python train.py --num_hidden_layers=14 --hidden_size=256 --num_attention_heads=6 --num_key_value_heads=6 --head_dim=64 --intermediate_size=320 --vocab_size=4582 --hidden_act="swiglu" --norm="rmsnorm" --norm_place="pre" --norm_eps=1e-06 --positions="rope" --rope_theta=69100.0 --rope_fraction=1.0 --qk_norm=false --attn_scale=0.125 --bias="none" --tie_word_embeddings=true --parallel_block=false --extras=["capped logits"] --init="normal" --init_std_qkv=0.0333 --init_std_o=0.0 --init_std_up=0.0333 --init_std_down=0.0 --optimizer="adamw" --learning_rate=0.00152 --beta1=0.9 --beta2=0.99 --weight_decay=0.27 --lr_head=0.0163 --max_grad_norm=0.5 --warmup_steps=218 --schedule="cos" --final_lr_fraction=0.1 --batch_tokens=131072 --max_seq_len=768 --doc_mask=true --train_tokens=529100000 --max_steps=4037 --dataset="wikipedia_en"
Each number is 128 + 32 x the weight over its row's rms, rounded and kept within 0 to 255. Layers, rows and columns count from 0. Numbers have three digits each. The size before them is the row's rms in percent of the matrix's.

# q: layer 6 attention query, 384x256, rms 0.0634, rows 0-115, columns 64-95
# k: layer 6 attention key, 384x256, rms 0.0622, rows 0-115, columns 64-95
# v: layer 6 attention value, 384x256, rms 0.0392, rows 0-63, columns 64-95
# o: layer 6 attention output (transposed), 384x256, rms 0.0338, rows 0-63, columns 64-95
q0 099:122102095111095175085135124088160110122135142141094140137124136130120159113157120086057087128137
k0 103:141122140111132166127102150120111153127105124083104105138132138168153099095150082095185145102174
q1 102:146143102192128092103129105099131130139127105161196127156144120124148184150090168070093109166127
k1 121:095160142157141133137073126158104131140118141076089078078115115124161096136135057121142155127181
q2 089:163114202126098172144124130140106130079130127173119086096155163138100129104148077165098152103090
k2 124:144090109151091139072164101115121076111178118136115141156177123105111186123132180130081129174082
q3 099:113094092163114080063107096076096101141101144110154179145155107156170160130134179063114126191169
k3 094:137142134161153137105114121078159138200077109149138154117090166085142096138153138127134102143109
q4 081:105224171135170138134194155190147127114098100162131115118087111047117081126137120148124120100128
k4 091:093144155093145147137116187172128149144126116194127130107148105181093047085083129164162144132116
q5 074:123093116119107076100085113103048121108166137114108170147142134188147145111092153141120185147173
k5 088:147069135154127131104156118081141093092135136093154115107107185104134197129123125083104090115130
q6 101:167136089146131177145113156123123171107092115096148108060110202123134133101100075167174126087133
k6 089:133104158136122154132130135133116073144172117200139118127120091147155088130128158174142145198110
q7 084:129023118094085090099053128117121109149151132120088140148154121163132093072083151069175178141147
k7 089:145058112157124144082122088149118084072154127121154097137133105157157181107126110094110082161134
q8 091:124173110134172184165172122100183140108114119126124122090113123095104089149160107143114077132056
k8 087:113133136108168127178141165142102160139082164159153116097117097131112051154152149174206172120125
q9 093:133132134172198092132116164166159139150138128137154164107105143117084122093079132062183057083141
k9 084:128184179165139086166053137134134197175167086162099147079124146136124109075097130108157143045125
q10 090:122095137151088100126087126108109109131151082132127117132138117153186129122086179117129174127144
k10 091:108090100126077133088119115129105090068138137112128099106158128148155147109070135096066132138117
q11 101:082107136080115153148167123081114119110134147117102076126168113131178081177178144187098162161083
k11 083:126070073119109135094195108121158075093104157120143119152120092093136131151166110144128111220140
q12 116:122139124129151096162136145175188130173136177126070080097138135112086159135125105190123109127112
k12 102:117150128112140119141159087099152120101119147105105082187088098152182165153141102114175116144152
q13 083:163170120113146130157097113163157140115141210092176094122120136048116127142161100131148085131112
k13 091:142208167138182122128115137117164199132169076106115131140104129082103095136139116116232126084092
q14 093:165106139126167091125068133122091155128133123162125206097140154132121095085075108076121116067119
k14 071:164155156115094099125068142131128121147171080122117187098183195138114097091093124119096106111127
q15 093:129104136109067130134117165112156143149165117065145148145120152172182191121107207079120084179096
k15 116:176052161133149160145092219154113152141136063136087155121071123180103101081113190155155139136090
q16 099:189120187139116085119060119084105149124137139191129177123135101192103134077108145100100164113115
k16 083:151093154114050128131059144111135115144187123141128080139164132163119110132081175094071087107140
q17 093:117132091124081165097181077161125091080106127095138096149149102113168087196164141191098126169123
k17 081:112135142178141157125185122139115129156109155089118117105148134065048134147200094171115160150125
q18 075:138140117164147107086138145136148162149110174113181128114121135070133133114127095040159100140126
k18 090:121156140115143118152087124168141176141119101101129120059160177178136137128093104103154135096146
q19 077:130128138174190116133119172129160116163119143171155113131109183089095150113096127120161116105152
k19 082:118186149075099093131126143117159115192101148157137155146116156158187130115114177068168087132118
q20 091:172113165139064135209078125158101119161134116138074141123162148163114178124141158155114114170084
k20 094:181115170125152171185117165133133103125169142133118134159092137138125119110159159116153121186143
q21 080:186100155108082124135095099135098094109140039124100140133120122147102143120146091147081147129113
k21 081:176091173153193180109122139192096158126132132120109104140111139104088180122113142131142155121146
q22 095:094118180174122111183175169100085155108122131185121126132191125106136167093137123201094131058124
k22 097:095136129107036112120171150069126121111137126149155159153119109109108128108072108130042086128163
q23 084:180130152119061122156113095107108129107164070158073147109108125137150164143128142187100148092133
k23 085:185100127092123115093124119123101079127245175130092121124150102106112116122113150127115155178110
q24 102:135174184126135081139136114109108139123097153150135132140172095144156183143144155135108118141136
k24 111:154117174116126120128160146089137108137122152169175133159080098128067177167094127154078140126118
q25 091:185113148141101116161092136078163125104133076106115147141133082161107163097152161190110159098139
k25 091:147109155093129125157159114109134103163183160136113095189105140101098094122150168121127148132090
q26 096:104132140080113158160190184114068126108153154113162157097106068171171129113110167218089133098137
k26 105:111141125094071084116151181076133164102142124112173128183142141062132122137051139097072118072160
q27 084:153112134128139177165189153143064079102137048151081121139103172122086148129096102187095195077161
k27 094:101160134167160140104162071090110116151106124145137137162114154094168134110142138105061150109119
q28 086:123119106156137060159108113172152113191097103144116077120131103107173135110140098079130114144107
k28 090:151139142090120132148120074160091137128108143167095115138169109173142126090113135102182094132126
q29 082:125120152097040135155113122102072115115165048153085156107126132173139175135134107147082150092134
k29 088:148055121081140159085103114080099078106145117178077080141125126163121206122102155164075154170161
q30 089:081135092099126122054096061137114118115139079134121168117131095161117095203086128090098175147102
k30 098:108091120145167149106144064114065084127141109110114114083185148138112134156189110169067149135100
q31 087:164120162172143128146119197114157125117145170124150152185177101135136120118097150153114137094111
k31 098:118157153121098128112147122131140127179154153176137144176144095085137094076114135077168115111107
q32 108:132043122066106192116130069076121147117142142099100129114136137150128100145131165135116120099124
k32 121:157086114097128121062154142091167126155144131075106157185107098084144155090075177072094092173145
q33 101:127049117124116156101126094120129103083137157175109154117149162135143132065193106121069077165101
k33 101:167075107110139153065138113085163150157123146058150129162094106107172109137090151081131093118148
q34 108:125177159108166131140135175198137120139108110150116113139119101067119059141099095184143144083197
k34 093:084130130156111081145155121163093101148141143147151104097146152145067177104105115146095143123117
q35 092:149091108145116194141115085105146169078163105143133120065151156199128189137193161135136107151088
k35 096:153111105200114119092170093099140088114119165087130110145137148108123191148142152093084117140090
q36 091:115143110089111073082135131109131083150137137059124158185121084107183098156097140095095147147152
k36 091:135157129171134104111135144118148155165067103151096140110067121126112106130111117160144139062106
q37 097:178137138132131176173123133121140152079121137113113101104136150112111134160177127166124105099068
k37 081:126085110098093125108158126148044076094134147088129108175138119074132146131143144108105148191190
q38 077:124169131154168146080163151164102146173121061160160103091102128046128162165168096131136088095131
k38 087:119207166147147127123089149141158165189164066191140163096063145138113080105138152148147133074130
q39 087:152114119135139171128148090106115167090097142116135102106133155099119120121124092182137141127054
k39 088:099141131126123118084168120113126109110091154170148124141102130133158092139128185130135130181139
q40 087:141154154154171116129100170169135152158102110145164156116120159147094158138105092108143075084166
k40 084:143163159172164110179061153120118201192154080143108136114097147140076097129076132154189115052127
q41 087:088099114127080136112129170138106129151148104163119122163143128155148148110107109092105155103198
k41 087:102084138135116110069081116129122086112154119130147146116101166148192171076136146082102051094191
q42 087:151083133095081156165110130087112127080127116075077114159145130177175095155149130164099156191096
k42 080:132053075103151160093220111129094061072139191140165088147123142131130122177119122118100138202165
q43 078:168122113154176130134120125156131158138126143105173147125092180104109152108099121095167068115131
k43 086:181187133135159096129127202126145195167160091189083163112110142193128068128093156160206168089124
q44 092:147062131108087090096078139123136126157154173189126156164137114144137111100122155076134148155126
k44 105:126076104160090134119113113121131072052136144140162114136155149187144119157098168119086107153163
q45 089:122115135158140102069095096145170143166136136160162180132115093104094120080086123047134132113119
k45 091:123133165149085149144003101145125117148174129114124137098172166185153105059095146099081092119087
q46 089:109156119134104193130134065147119093106128083115062099132167120144127157181182140173097203173131
k46 101:102130064101120145087188108129127075089100166131150098144141082086138139175157133124083116189118
q47 097:129140152140183115156124130143138195145094147117143139095106156114093122131084100100145075075133
k47 086:102186154143167105166097156133136173179169090082077156117132136121107121097129115115133135035120
q48 085:132122127079065187142138114103127076125139080144089131134141128157108133137126106233113172126121
k48 100:143085064077088135104187109127095091140136164123142145200093131055122131132141131125069120159139
q49 078:117130109152165122112140113108160167124119184124190141127144142143176074111092143052138096137154
k49 099:149146167135126123195083205169137161136137073125139157071128138183120079107076130127112143077056
q50 095:114098135136128097122060119087139144161145105165087180152117101169116119107098117104081160113115
k50 085:153092087087061118141095112131066089085176142153149107114153130128128130122108163102080080155127
q51 086:163094095152187153112165156135130137106088108141116120159127175084074109172110064161166198139131
k51 089:103154101099123113116167095127083191144080122094131121110148167124184107167104078095123125146068
q52 082:140150118136173101110125148099157128133114195108189099143135149060133112129137115101163075129156
k52 087:114178111149124139087089157145152143166094138158151133131077148131143096126153080147152093083129
q53 101:085147056140171122140173103139168092101104072142096088161122167145109099159125097140131155085135
k53 105:073141112113127122104150050119095106121121134101119158159142122126164155118137097143155119138084
q54 089:116139161195149095154179150201122095126093135179136104159166126134184099119140053102201107162149
k54 095:111149174135127139136144127130148082153054112149160139090130124116143150128137077117182140137175
q55 080:139115116117122162154115110129048122111132059114070083087157153153098141132148115194119175092126
k55 089:179136087134158059142163106054089092105139127123108104132107122095119153151123055130082155084122
q56 080:126111132079117182148133097161137081123176165127090157051062106113138132115135142127141121181124
k56 090:140133084162151124114118127156146163102125133105126139124136143121152093110134152172135125105197
q57 083:099159130092080091122094052120085090114126140116133109125136059153161111135157140132110111165143
k57 094:122107123146157163120100144118130151086111139152145120176105138156047138159107110236130132091128
q58 088:153150136168194076120157155157199145145126208114189109140143163088141134164121128089147095116146
k58 101:081229164146108091139104146141148162106114109161147153115153135151199099136103124097208090103112
q59 097:081140190120109115182136137089104101106097112169143157134117138118145143132102132198094183077219
k59 104:098113098147088116143130093064065123119117124212136073123131131113132170132092117160139149085123
q60 092:102135118157185143134219189129070172123062119125100127154151178087153110123095130168129149129123
k60 103:118136158127124092116138095118094131164065071101147164089135171094167156117113089081095161146119
q61 076:148112148095059142157099111126062116083118100131055143175141153138096117115120097152116156126154
k61 081:151045121145172155124103107123079104162131150107079121160079133144069190114122088154138187113135
q62 081:090157095131122067060101135130169157149138174095177102121133078126136101136139125041133060140105
k62 085:132146175141147115124087227163133139092130125094129159156111098183124095137122113126103111111114
q63 100:157122104146127166163161109109084104231153085062086078069128161141028132114123111100136121086070
k63 107:185162112085143133097129122145119092123118142074084091149145128155178138094120071094149128146110
v0 086:057131168172127102141139136204105138159098128110108086120152170164110043171073140114125139198137
o0 082:217167106081138159134095146087092081128151151144138084056129098070086149136192173145134094100138
v1 085:129106115181155160148105146113130160127072126177178150069103114156132126169167148085120113114161
o1 091:134110156103141118129134146135099123113155136160116087126112127131085134072061125143163121131155
v2 098:059140150126074105134085131158158155130151131107090183141136097086137087105149165136128106137105
o2 085:186070073117105176140123195069080114105138122176102117095158142109103155125163118100095146132134
v3 081:160115203136103121103137142164105161146180145114172194123173134138177076088146167081163078190136
o3 068:171147088122127137106099084138130116118093109138108136130097119093103098106106068127109156111113
v4 086:202150103062180144124106126144144097129098131106147135119116116131081103157092073175099122106131
o4 075:109147124140025175169154115118141147140150104110124163086141118079139060152111120121165119158169
v5 093:111107114073126086135135150185107163098154187140062099194157133168103118148151139153131166149135
o5 100:108255139130165153139137103138175118209094137040174126125142109060155074165135148094151084123156
v6 100:170094119200144127083139153125141118140133118135110131118073160142160093146135155103109070108150
o6 097:055091184115117072102068115149169123125074102077170102219178100204124139095153109125103137136103
v7 082:131157109209139131112099143108124159101105133153077155090165179159122196162113163055150146115179
o7 080:111040158113118098137122130114162061109087095107109066202083151157169149131077147213158116130111
v8 088:079092139114105151135162132129168127150096128095080107116160088141151115112186172125124118113187
o8 075:174096127122121098120064163064090129112183139142166097122127149106108114120116100063079119203147
v9 084:087145145167129144061163123129125100106068147117095093121075137108145169174107188121110190155093
o9 084:174065083074077130168079180113064109033209120122144098053152080180075203083108143139128125121142
v10 083:152163198114116133126165160097152087194098128097139097133088178131139097088123144135143125153126
o10 082:131121053144081145120055076148131120114171186080148164174189059172143118128128100104078100051137
v11 090:134122086188160078070153154129167112124123103133180091131104154154124180134130124141082122125065
o11 088:133076156110118129152116133161114146127157107184101202150188112128127090079117125147123147096135
v12 087:153164179077157087133121120067181121084144154099128063100133085110164101112122148108165113074174
o12 082:088110127123154109104127084130154121152059110141137106211071171169150107174110144132098156156113
v13 096:111110088123126124186115123160132194049145159118124140100175121167091039153120080120088116104088
o13 098:174120144138158150139169163095130073167185109242079111109058196066099166113105135166137155129148
v14 100:154074153137067100178155091148150179099134130157075094124220113121144159089163107131145151141159
o14 099:060217135152126141079118163106143092140055119076131133190109151075164128195154138129108100110107
v15 083:138145149198127158123094106140083115097165135133134160129145115120137043126139130114139093138062
o15 074:148145119149143212092151116177155110108080098099106134100065120205176161115149134099118147127167
v16 093:153172099200159146131113159112149137116173117198135093119134138163126092125127177140101138114120
o16 086:085099188063135117122124046072155088160068076077131084185129110137146147145138159186186087123141
v17 080:140140139120146141070171117159162135070117131192177137148135165096085050083078051122122149144172
o17 076:132136160114092109181089073128152118195152102102147132133174062103121133091126154136074149091094
v18 098:178145110062114124121122156087148129077162149148168128131177125147095052133145158144168137094128
o18 097:081118150155145145111203116210172151162113125170113168126084142125115119144088097127107117173118
v19 083:138098107108129108123133109117095143129112137121078112188090163125102118130146163147086132139063
o19 078:072095092151120141167171194145089130114100175148090113063120191103142144132085128130173137161177
v20 083:117151121146120178084127068135112149121083105119143125109104096094139201190123092097159134105161
o20 078:134079156076121112186108183077159145122183111092169107097117048151111138084127177139099127200130
v21 079:117126144159196167120144118128151170115099135102146129125099094157086167121168114127143124092146
o21 067:143171128114148052145134107087106114154188149115155142147110135087178139163113149079090111143114
v22 095:133105096162107147138076176074194127130143136152180155114224151142141147141135160145162084104146
o22 103:139055148135122111106171139139112121059092069184081111146056214146150180104110119177129134150101
v23 088:156089117083140123096109124141067137134089128158090145120105085122106087138128092150142143151149
o23 089:121245174159171154154160139138173167163108128123152156108109185084091089154100139105196124151131
v24 082:120140128143110146112126147130159152097130116145103112124197089132155150147140153156141104126205
o24 073:149125158093123052110151110052103119124092104120127143136122165126050144149166135162152146171083
v25 086:167097062166094173193127127161139120127129129125122155117156106127090152144185075167122145122059
o25 084:124159109162082118093192158122181163138157097179118159133133181058134107112126109107136103100154
v26 095:090088095074134146083096147130120122132124175077142152163140145161115160162072083215125157132085
o26 093:121155112204137122139229141154144113143114100191105162097132158070165110138153111133119151126111
v27 084:163144157045130157105136137097138135161109144128167106085178099107121131164143176115152117113134
o27 075:114032052127107148132127088103094098083161150144104108111105114153146179123127124172133138144132
v28 093:145104117131103143086122138113157110133125113142093162116182117144171145087142097106115116135175
o28 086:122103129160111105157085118121143124113091126098148146106143137127067149166128128102125166168151
v29 095:169134136093150125124133117129148092163137166155114141112055140125119119091107096111132148145154
o29 083:063194140152126107106095100085119162118085105092147136117144146093136117165150125117139130134118
v30 088:171127089115122123128117091089139127129181092106126146105139116107155192111150142138165134186123
o30 080:110116132146084133075096214097149100090113151165114113138124074208109134159126130149072120121144
v31 087:114105147207119118116159101157104146104116083063094179130150109146156124104110153132136142097157
o31 082:120115112141092097128121220087121081112128119130101060164126119143174114156155114170072127170103
v32 082:123164071093143177096099089095162083167159142095128130121214122142156128088136119073155105149099
o32 075:148123114159114114119139099139141185117144154147111197151112134125111090147186119137078119181137
v33 084:094104105130103110115108102121122143086205104156144184138123102159089091101120086151160111163149
o33 085:180140156168144146121169175133125152168110145125077158166129133133165131136143114136151107059100
v34 084:109081124101115157099064137095133143145168106076137148169103080109136133160183062211105108095089
o34 084:107137107174147136115216175151161150132113094153103162110114187134118165101136110070159157116131
v35 087:100139135074101205094166108095092113171047139074187046140092132135157103153116092110131132137131
o35 078:153110093100116101150104119121142156119183162066124140064147040082081179149161155056076138145142
v36 083:125132093095169105137142145148156139117140141123130170141126195162075160170127167132074150106075
o36 073:097159174128133089139115177120078133183115120149122020169127079099105135070083140141198130123153
v37 091:135137162111123143128129113104131101149146182092092120081179143149180140131139095116099076145215
o37 083:119111101138083119124058178154101165074093110138147130125142105111129147170097120083152163156071
v38 088:141143132120157116160138116119077171154178112108141177131170154125164163029105121123164097114183
o38 086:137175109164146098085125123123191101155069088116099127188115083137158129234155116135093147144086
v39 086:064131106100119170123134108091131124112102073104113153121087101113123080095090155102132103132121
o39 089:215122151165150077134136144129095127118180173196117190144121152135120119114087114117074155147126
v40 091:160150097183167153173143173089179126126133167143191182097086148143101125109082111067142080140072
o40 101:148088164131131109109146126148088123070120101206077131163089185145132175114102121167122166127131
v41 089:103119105157132158178097114119148152093130159093113208143144130129117088077077093152121132162095
o41 077:131167149127150095136115161145133120159149058182089065124094118092095122109146124172093086109158
v42 091:151121150030115154110126136100167127197102122107118172183062136096149180092127098112129095124136
o42 081:103091110186124105121101094174137117137130161110124128167127149147129101117121088139101187096149
v43 082:110146073191149135153126127133167183110183130144176098148104161116128155112112189120072210037082
o43 076:149105168110175109088187121079109120113095054167075115168097135140090160151190176147134097155143
v44 087:079129163174069122141112131131116156117130143099114107144198137163133147126112154131137141164205
o44 086:111152120116121135110103131089188080163125114067120086130130106107137138169186123147097129109096
v45 090:131128163186130124143101147130121095096084062199114140167155117140139128126090143123122137149184
o45 080:093123131110151159120081109128161104162124119097130114143154104162073135075154113116138122057089
v46 089:127161084161112119129109112108165106130185112098122199111187131158169118127139154109132075126132
o46 099:129000122139120122121142141120114108054127090196090095155085189161136195112104116190114156121113
v47 084:097115181116133105111082090138082141092093085166075114125176147115131052138114111135138167126139
o47 080:123255137106141162174181141099155146178105145098171126092113114070126093156128160092164091156159
v48 085:119140139115150195098114130124161122081081151145142115107101159163126094163081149156096126156132
o48 077:139164141120146101155150109086106119113150116125089094168133140105127121168107159170162076158147
v49 088:088103098182124099077123108119169180143088124124045107174082119107171057132185124129122108095065
o49 083:156118133128085151118112164109092068083156147119141108064145199167153112141108113127151179162207
v50 079:130148117175152074084127107134102145060121101089163117119092133118130124153128150123083112151152
o50 065:164094126106120128131148175105135122130147142198094160153097126156125092119151130150065149157097
v51 085:099119094082093099149140126169166069147161091109154169165060123113148143117173129121112134137183
o51 087:126185138128093137124077121116121171168143188082164151073189097136122058143160120046096141129119
v52 083:097196149139126172138089208084163135189143165120192186124152152129161126157086116110126065090079
o52 086:191000103121095105121111094146089111072152090152081101117095138192099169080140114143108163135134
v53 098:130148128136127111065125129103177093185153144093144141176070119085176179123107139132121115125100
o53 096:156116083167122182107118130167086169122103159130104149098174121209130098107135103139139160116150
v54 090:120129124087138120116098104127137074184095164131111149097198092168111108077180116113116133167103
o54 086:185067127171091106104088135165157156096150088140147177097076120068134117120089114110105123149147
v55 087:088168177153135122128118172132159146139145124149201143170128154083124095173069210101112157136123
o55 077:178056108107096163115121099094071083159173134105094112115158064171117159097211132175136123106116
v56 083:111102148069149137087114105131109141127124170112135124115154091135152207146142147188119109103157
o56 078:126114103160142141159135155104065100099152159152108096117105163130130082114101158136116136119114
v57 086:101128093098187106110140166133130100171109111200131141153078084129178134123146091152142102085101
o57 078:140086149160129140163158078148141113096117098080146169151173164150141119107101135099134144067066
v58 081:115142140106108147170125173103181120108205105187141183127129117120138133091122114138119148205127
o58 085:137131135183093112111159085132100109176095130098142185185149141126182119118149107168120117080126
v59 091:148149110159144102136124116096147122078110095133138083099104178096094243124198124126097130117093
o59 087:148149117054093130128094129117140125139146125100172106164141051166135091090162171140163103145149
v60 098:137117133104132134133110086102108115174089112206131092121112144105128190111106174123177162164064
o60 096:139139139074086098131050107135136149115156158061176113056130078196119092128152138079088039151176
v61 095:097104157120144120134147140149078143129134078135063146163112078065089090107131057113095179126136
o61 108:118210109154128130147094116109163146204127165075168163089184095105121061158146124056134133114141
v62 089:177125086108134115135099148109109097121083098098079099087134087161108094143116148118107129119162
o62 081:100123130122128079115124093076165113121097113162137189202123116121110101155163135108077135160110
v63 084:111145131108121113144127139160113157082157162169098147136141063124144035085118114115131132171173
o63 073:210159134170172109063099109081098117152123092128133152155067190077139169144106155146111149092115
q64 097:139136133179142146185139135076080161094126087124054133118103154140095135128130147123124136106158
k64 094:148131125105087084081074133133147115131092086157131102137158069137110171157185151152138115147108
q65 093:128091096126070176107130118107181091138124181136135127143162103137120167157110132078176098192139
k65 097:114143120062141100075094177159123121159096048145121173163101122134121082126131147140111143130152
q66 115:078187142145201131166142132165089164158093070117129114144102143118098125118119103137126173109127
k66 093:114125073196103176184096062110128142066136192096170121140139119130157129138101179067138096151119
q67 107:100189155129199092111105166121081189115086037079132141166111156107129125147139109130160143121145
k67 094:087107113204106124207121077106090125135162232145162155114122092121185075127125133065112098183182
q68 088:074127168118138092203205135139097131076123119124120124130083146088128091130097058115093134141109
k68 093:093158154083203110160143161132112149223101124174117099162117140100121137104121095119129136136106
q69 093:188083124135112129108086112058110100137174132095134138172125065099108140124155180162180173123095
k69 092:128112108093074117084104086129135118074072137134132161124155181182120147148118209136104127169119
q70 105:117106105085123112163159092172176116134118137108102155101120167158180135123120100078027112111121
k70 103:105173161117154105056134191135193135158151061121186102176105126146047091083129127114124071131089
q71 094:087135146120153148155143117209164143137079151113113153076120195192169088094086092093086134089182
k71 098:116136124164151149126098168123164170231110098160123145121080141128068120088140118075170086068113
q72 105:088114116072149149100143100137173109156115130133148135108150106156139058144087144104149128164161
k72 098:178120141107151123120149164107098158205125124149091176105107143078119178098124218055125114044166
q73 114:064119171142157084125154124155114147143097093170175111122093122162130106107101125148149135108116
k73 101:155155161162196142158124151207144097144121127109099116155092122076117130127178095126152102128197
q74 107:167093098074083150118102140117111079078185173088100078135145098069094144191163138129117123148136
k74 085:161111100102120128104149099099091096080112128161163095143150071099121159175080109158151156174120
q75 097:142128179098065148111183084135162051130128135088112097143129091150152103146116135110103160169159
k75 090:122088086101093142093143099127139081078108112127158092130134108135140162132147140155089109171081
q76 096:124125139099103160101174138092196110141126126114096137157115111162131124188113129092099143186180
k76 093:128108078074092139102180109107109058089120135138135080089136126123106174100129127157108110190103
q77 103:148128120063120132139128121145106056074127152134080095153197055096106125183147103156170107147118
k77 079:135143083124092112136205093166062087078061152140135079147142053089110147197110069191126130106099
q78 087:133110113136144077165114161115089145101135142148127144143154123102105110112159133147131098108104
k78 093:116159170165144107155065160130117187166131129113128129165110146135098115103104158067138122094147
q79 100:135117101170139114162082169140086189131113118173130144133112183117111155092106093135142148122113
k79 127:120135138179169138167072178139118142175150082130121130107086155161105118101117092074147113118138
q80 110:143080116150128117150046160082072139163148111168143170080121153171134138078136135114135119093099
k80 082:119148146176142116137055148128141151117159143100095169104143155149121093131114170069128138115137
q81 094:156120135172093152149127153115131152141126105117132117067122158085126195125104134125127175088167
k81 101:131144078113076162114124151125136144123106132172109134155180104114107134053124154082162123138139
q82 094:109152187156090149095150086075166115153141066111099090099176108101111127145108135121078159179118
k82 100:046106166115163144074151152166089164141091161167092140121139127166131103126099171159100145110152
q83 104:144165108132005120134096105117180126112122093104078111117151133113143126151120121146103144155080
k83 107:142125116167115157121147173118044180083133090149133068186137138139052068117081146090181141082154
q84 085:059137129107097091108176106154125090078079086159147176152125095099089103189112157172172127136133
k84 084:079140159106167128118180117123153135151073079116108119143139111101114150110118126124090107125148
q85 103:150078140173197164129121143152139180148167149060171065107129108182049129145157135106116142155103
k85 101:182104083139129150152109157159126155121161138213094181109111131163124113129109147170166128120134
q86 092:097160189146094095109139084121139063115139078122115101193168088159099139172180127110093174188136
k86 097:110095119160183146078147164141112175101108109188068127135155103178150109130131114168142157117119
q87 085:114099153108153142114111118139160071159138136098109098161127051171131136134137131076097100154173
k87 087:157067113134168117169096153142105104075116152137134123141115100128124136131123069188134108168153
q88 088:167089084130110148180051201143093171106109106119084137117126181134118167109105124169199113118103
k88 090:186165115173137125162116129166106109115143138152127057156139087165081182138110134067188163132135
q89 081:168066102113162169161096212154150178142151136150173156151088152147092172063107131114188162062133
k89 083:125152096076142121183070111175133060148198104098128119111129123129158215106133099078145144135114
q90 094:117153080118145121143172167111145116105071113145071129178162123106081068201143128152131149145094
k90 094:210121142170174146201124183148069134141116119139134082107073118070144108099121108173166171074203
q91 097:181136144150091130117091087111204087196137132126178145105173161164093191091174114058098111107134
k91 094:128113097132128114147056120116149142126164112124167121094111135184197108142130106208140172100091
q92 093:104152125122147128050136182115120172103076126139167134157127136198122108112099108128142121109180
k92 090:109100123145114163138119091131210133154147076128124114107119082153166191104167105171118101173144
q93 108:129129165129144097090085168087088112088154090109085081151137118101156123149147100154169147109127
k93 115:084127142074149074098115127136137149138155126087087159137097113160145120155078123134175142105142
q94 104:179143118111150135107145167091143166144094167070144122119132186147123127091115140101160140127106
k94 103:165135121159170142203088109141119115140154121117116107100066158123159115151137104157132133104171
q95 083:157084085152110101130090133078145167196184152119137190096156142097098194048115149128133127104135
k95 085:115130111125142148135057102120084139130124154120129162101141121097136144126137192087140164120132
q96 112:033138178124111090164126094149131118148139160090100164111155148125151113071132110138053145116123
k96 120:149104089113113123164097078101085109123132157093100151080167156124168135151174161080153113176111
q97 106:121169127153199188134165132145114183194131100073080101145087144140127120105136108086155169069182
k97 103:152118103131110097121131100104121095085167139126126166087148158125135161183198157075124157187114
q98 090:149143131124133042146105077162103119104126130192115220093145134095144107157137155114110157098123
k98 107:084136154133205127163150168149125151191119164100180082162090138106085121115080088113112121095145
q99 096:079130136098141065164164047126109133106105181168111170110084155102136137117135110141093132103133
k99 104:105168155113211101110139189190126155186107073097153086167149129086063095081124055099146126123139
q100 105:158075081076085117121120072075143102132154208109110141116175080155118100131150180098099116166107
k100 102:161156129092134155093123134162115158132093106174080120130087165110137165101116111166155156096153
q101 106:126150169138178132113117175172123157163063052094132148146118105124112104094107154163142145110141
k101 096:084081120145076133183112104122142190131160194146121149106178137172149049110116157084102155167207
q102 102:159088064125073137135100112050143088118181193085127123142180095091113118132111100087101101159130
k102 103:167109131122108123076116126091091141102085129138150151091122168158128166125112174129100157171099
q103 107:127111100085143125108131102096103080099145174118150087155183093124134076161117099144144148157117
k103 095:151109125101101089116120151075068136105121167147112137132151110108142212141127166111143120097133
q104 101:166096105082073150080090117070137093078171163123124090153199081135112143150157146098111116155132
k104 094:201060119135081133132115124089092076122148127153127125155182080107147159135142170137124139147152
q105 095:142078107118060155138111059103154074153169132106110110100186133142143164125171158128080091120120
k105 110:146094107103061125046105109045149088094140108098151150147176132200124137135156159154082143174038
q106 093:128160113172159062163112156169103150120118105155105150127072159097161117087126128122158129082110
k106 096:075170152168152096163087127153128139151134159126118115143105113164077094113101069078154138133129
q107 100:113114105095121131148190107196117082076170142125084093133163102131127141167163148159095065166096
k107 100:109110150157117110087187102098085121094107143091188107175125115128147126177110087169139124163070
q108 086:093155102101144129173173120165117107089141158115084111186142096097119116148190161145144129128172
k108 088:120143109087158106126191128157101124103093103137168089105087154122118124153121090166140107145093
q109 089:165113112147137111161097126149102167100151129140159141156126152130103161125124133143118105109092
k109 098:142164143196166126153087162124134171164147133145137130167099082130119059117122117092159121075145
q110 098:115161111166153107129112148121139216104121126142172108133109150172116072112086133101134165090158
k110 084:127141154120187136179090155163125146158178181132099153142098151140162123090182184076140148116156
q111 140:101117182127132106143120129103117118187139090128139168095101141146151113072112107100064127100144
k111 067:111129161132170155162079126142116159170158131128137200121126139115145098115135164072129135148125
q112 083:130120143124121127067170117120089130138188143144118079125120138156140084157140122112074159157119
k112 113:155157105106089122123164063110171101119136201129120129152158146111170136148163167108167130164132
q113 097:133160165064116161151126112154152116190140147057094130132089124165175153132152145147073127068140
k113 084:144108151104080131133161133100108091111111147154169104153092176148092122121135117122140116123140
q114 100:154126133139119147167104084120124045141168084159064135103129160085160170147170153168121153150105
k114 107:152104171103141126122106150127133132098123118168126127138165175163124151136061092133206179112172
q115 093:126126095152168134098151121106117153080078173175145137140143151042097120079079110158144129144179
k115 094:122149099156143151136094167164171156177122114131149124145108120081156153150126144106067110058125